Part of a small language model's weights.
Training: a variant of Adam for these matrices, 152M tokens, 4633 steps.
Each number is 128 + 24 x the weight over its row's rms, rounded and kept within 0 to 255. Layers, rows and columns count from 0. Numbers have three digits each. The size before them is the row's rms in percent of the matrix's.

# layer 7 MLP up, 256x64, rms 0.118, rows 214-255, columns 0-31
110:101094115111159154102140142132202117148130130148133151146154116135156147097099119135118121151127
077:138086130113146107145132146105133153174120125115100187111137139153128111149131140136146142101195
134:131143118105101162125147140125145161134099114146138106116053164112113125099124129117165136172125
090:088109111111108136129163116138107124076089125129175118173163137179129160100139146138122137119119
091:149080101142133146143128166165119121080137127118155150165155142129113139125144127162129099077098
080:141111135142127101114175109119106125122154131094086130127142137157168095134090140121147113143122
106:100110124081106147120113108158170116127155143177158144150096127136138122095141146136128179147150
108:152120133119099136132129117161114101150157139142113118177112114122142145129129160078136149137111
119:156122093109117124108122134149133127146179102130159078112168163093141130105114161116171130145114
096:131141173148169155132150129109132122100127117110128096112123100137122120115159124108105093163141
089:118138129137119079123167159159106125091149166151121119131125110122124126128124125140121079160136
106:169112155163133151108156116117137121121138144099119148131120102116158111103158149114148119123140
091:085109113080188146149122129127147184115117071118126138134181117102116144097123137108152107111127
074:163123090118103106144138145136109121122138153103114070126124133153089184104094140145096128177141
102:125134128127086136120140151119135148107095137134140166098157114074131102136118174105107137165136
103:105123103150163172114146112158142151136110135093119153102157087144122115100145145142172119134177
100:154139157128131118111110099147159108155104107159153132109056170135108134142126135138128148128134
083:156105155120162134110098137150132129188163131128114183103205106107137121098135122149144108159131
080:120132120142071140138125143090144109151084117153148122164141118152111105184134149141147138103167
083:117080087118137113136127149168139138077103094163134117120095151102120119086188167140099100166116
094:118138106101058145151131124143131161139142135192129122113156132087142133132189135120149125129150
104:148159107122139143156128199124089159087134129153115112125129154100120170125123130125117171117102
091:125067162144130144123143131131132130112181163117111133138151137177161105124149129134135108099101
099:092120156125152142107142111121140093161166191155104146091119162099119137139164115086134121167143
058:124160109134152117155093108105141177145104138132110153102111121097101132092157161158156134133166
105:138092135101127137151143141148111163119149118149172133108144147051141165112141126119094167106176
075:162140149124136129131142147138085062118133117128153116144124141112133126132128104161115145123139
109:147123135128112132153130159118144089101148100141147135105132145150141140109154126152122134112103
113:162143137055087105153132143165144155164123130104159133103124153060120159105131163142106140159162
099:173114117138102143182147157132149116093142151114138153133112150153140139120184129093154099126130
114:129135062078145134160161105140142121176123124148108173135134082125090133116116161117093188145134
074:099138104130129134149112130147168170095115136173112139155120135087149087089112166143160150126141
104:117100134105113160130145140148094138136132140150099137155133104117144152117101145138124113098145
113:131101095103137147119148158095170141154117127163138110098128164161120116144102155154097121108127
093:139135180134111126097167081110110134150155142141120085137136151176128123119168144145104162094103
073:131107134100141122122139165104128122174162099123123135138067116088121132133126132118124176161094
086:130131153150116083081181107122155095103151078116124130142140117137143094130118128143155099147101
128:114134114133128149117141139124115140133160166125143136098088152132127118117137166084125148126188
093:141150099130143198154123120136117117153125151097130134140150133104154115114104172126149112149145
111:162104145149146158105137168139155061135175163149109131133130123126111138134150106115143107132163
109:151129132115124100159139161144143169109151141115142153145155115131136161096143131113117128112084
102:177092093118125115147109144153153198147142096104103135174141126148127109127162168140118119143183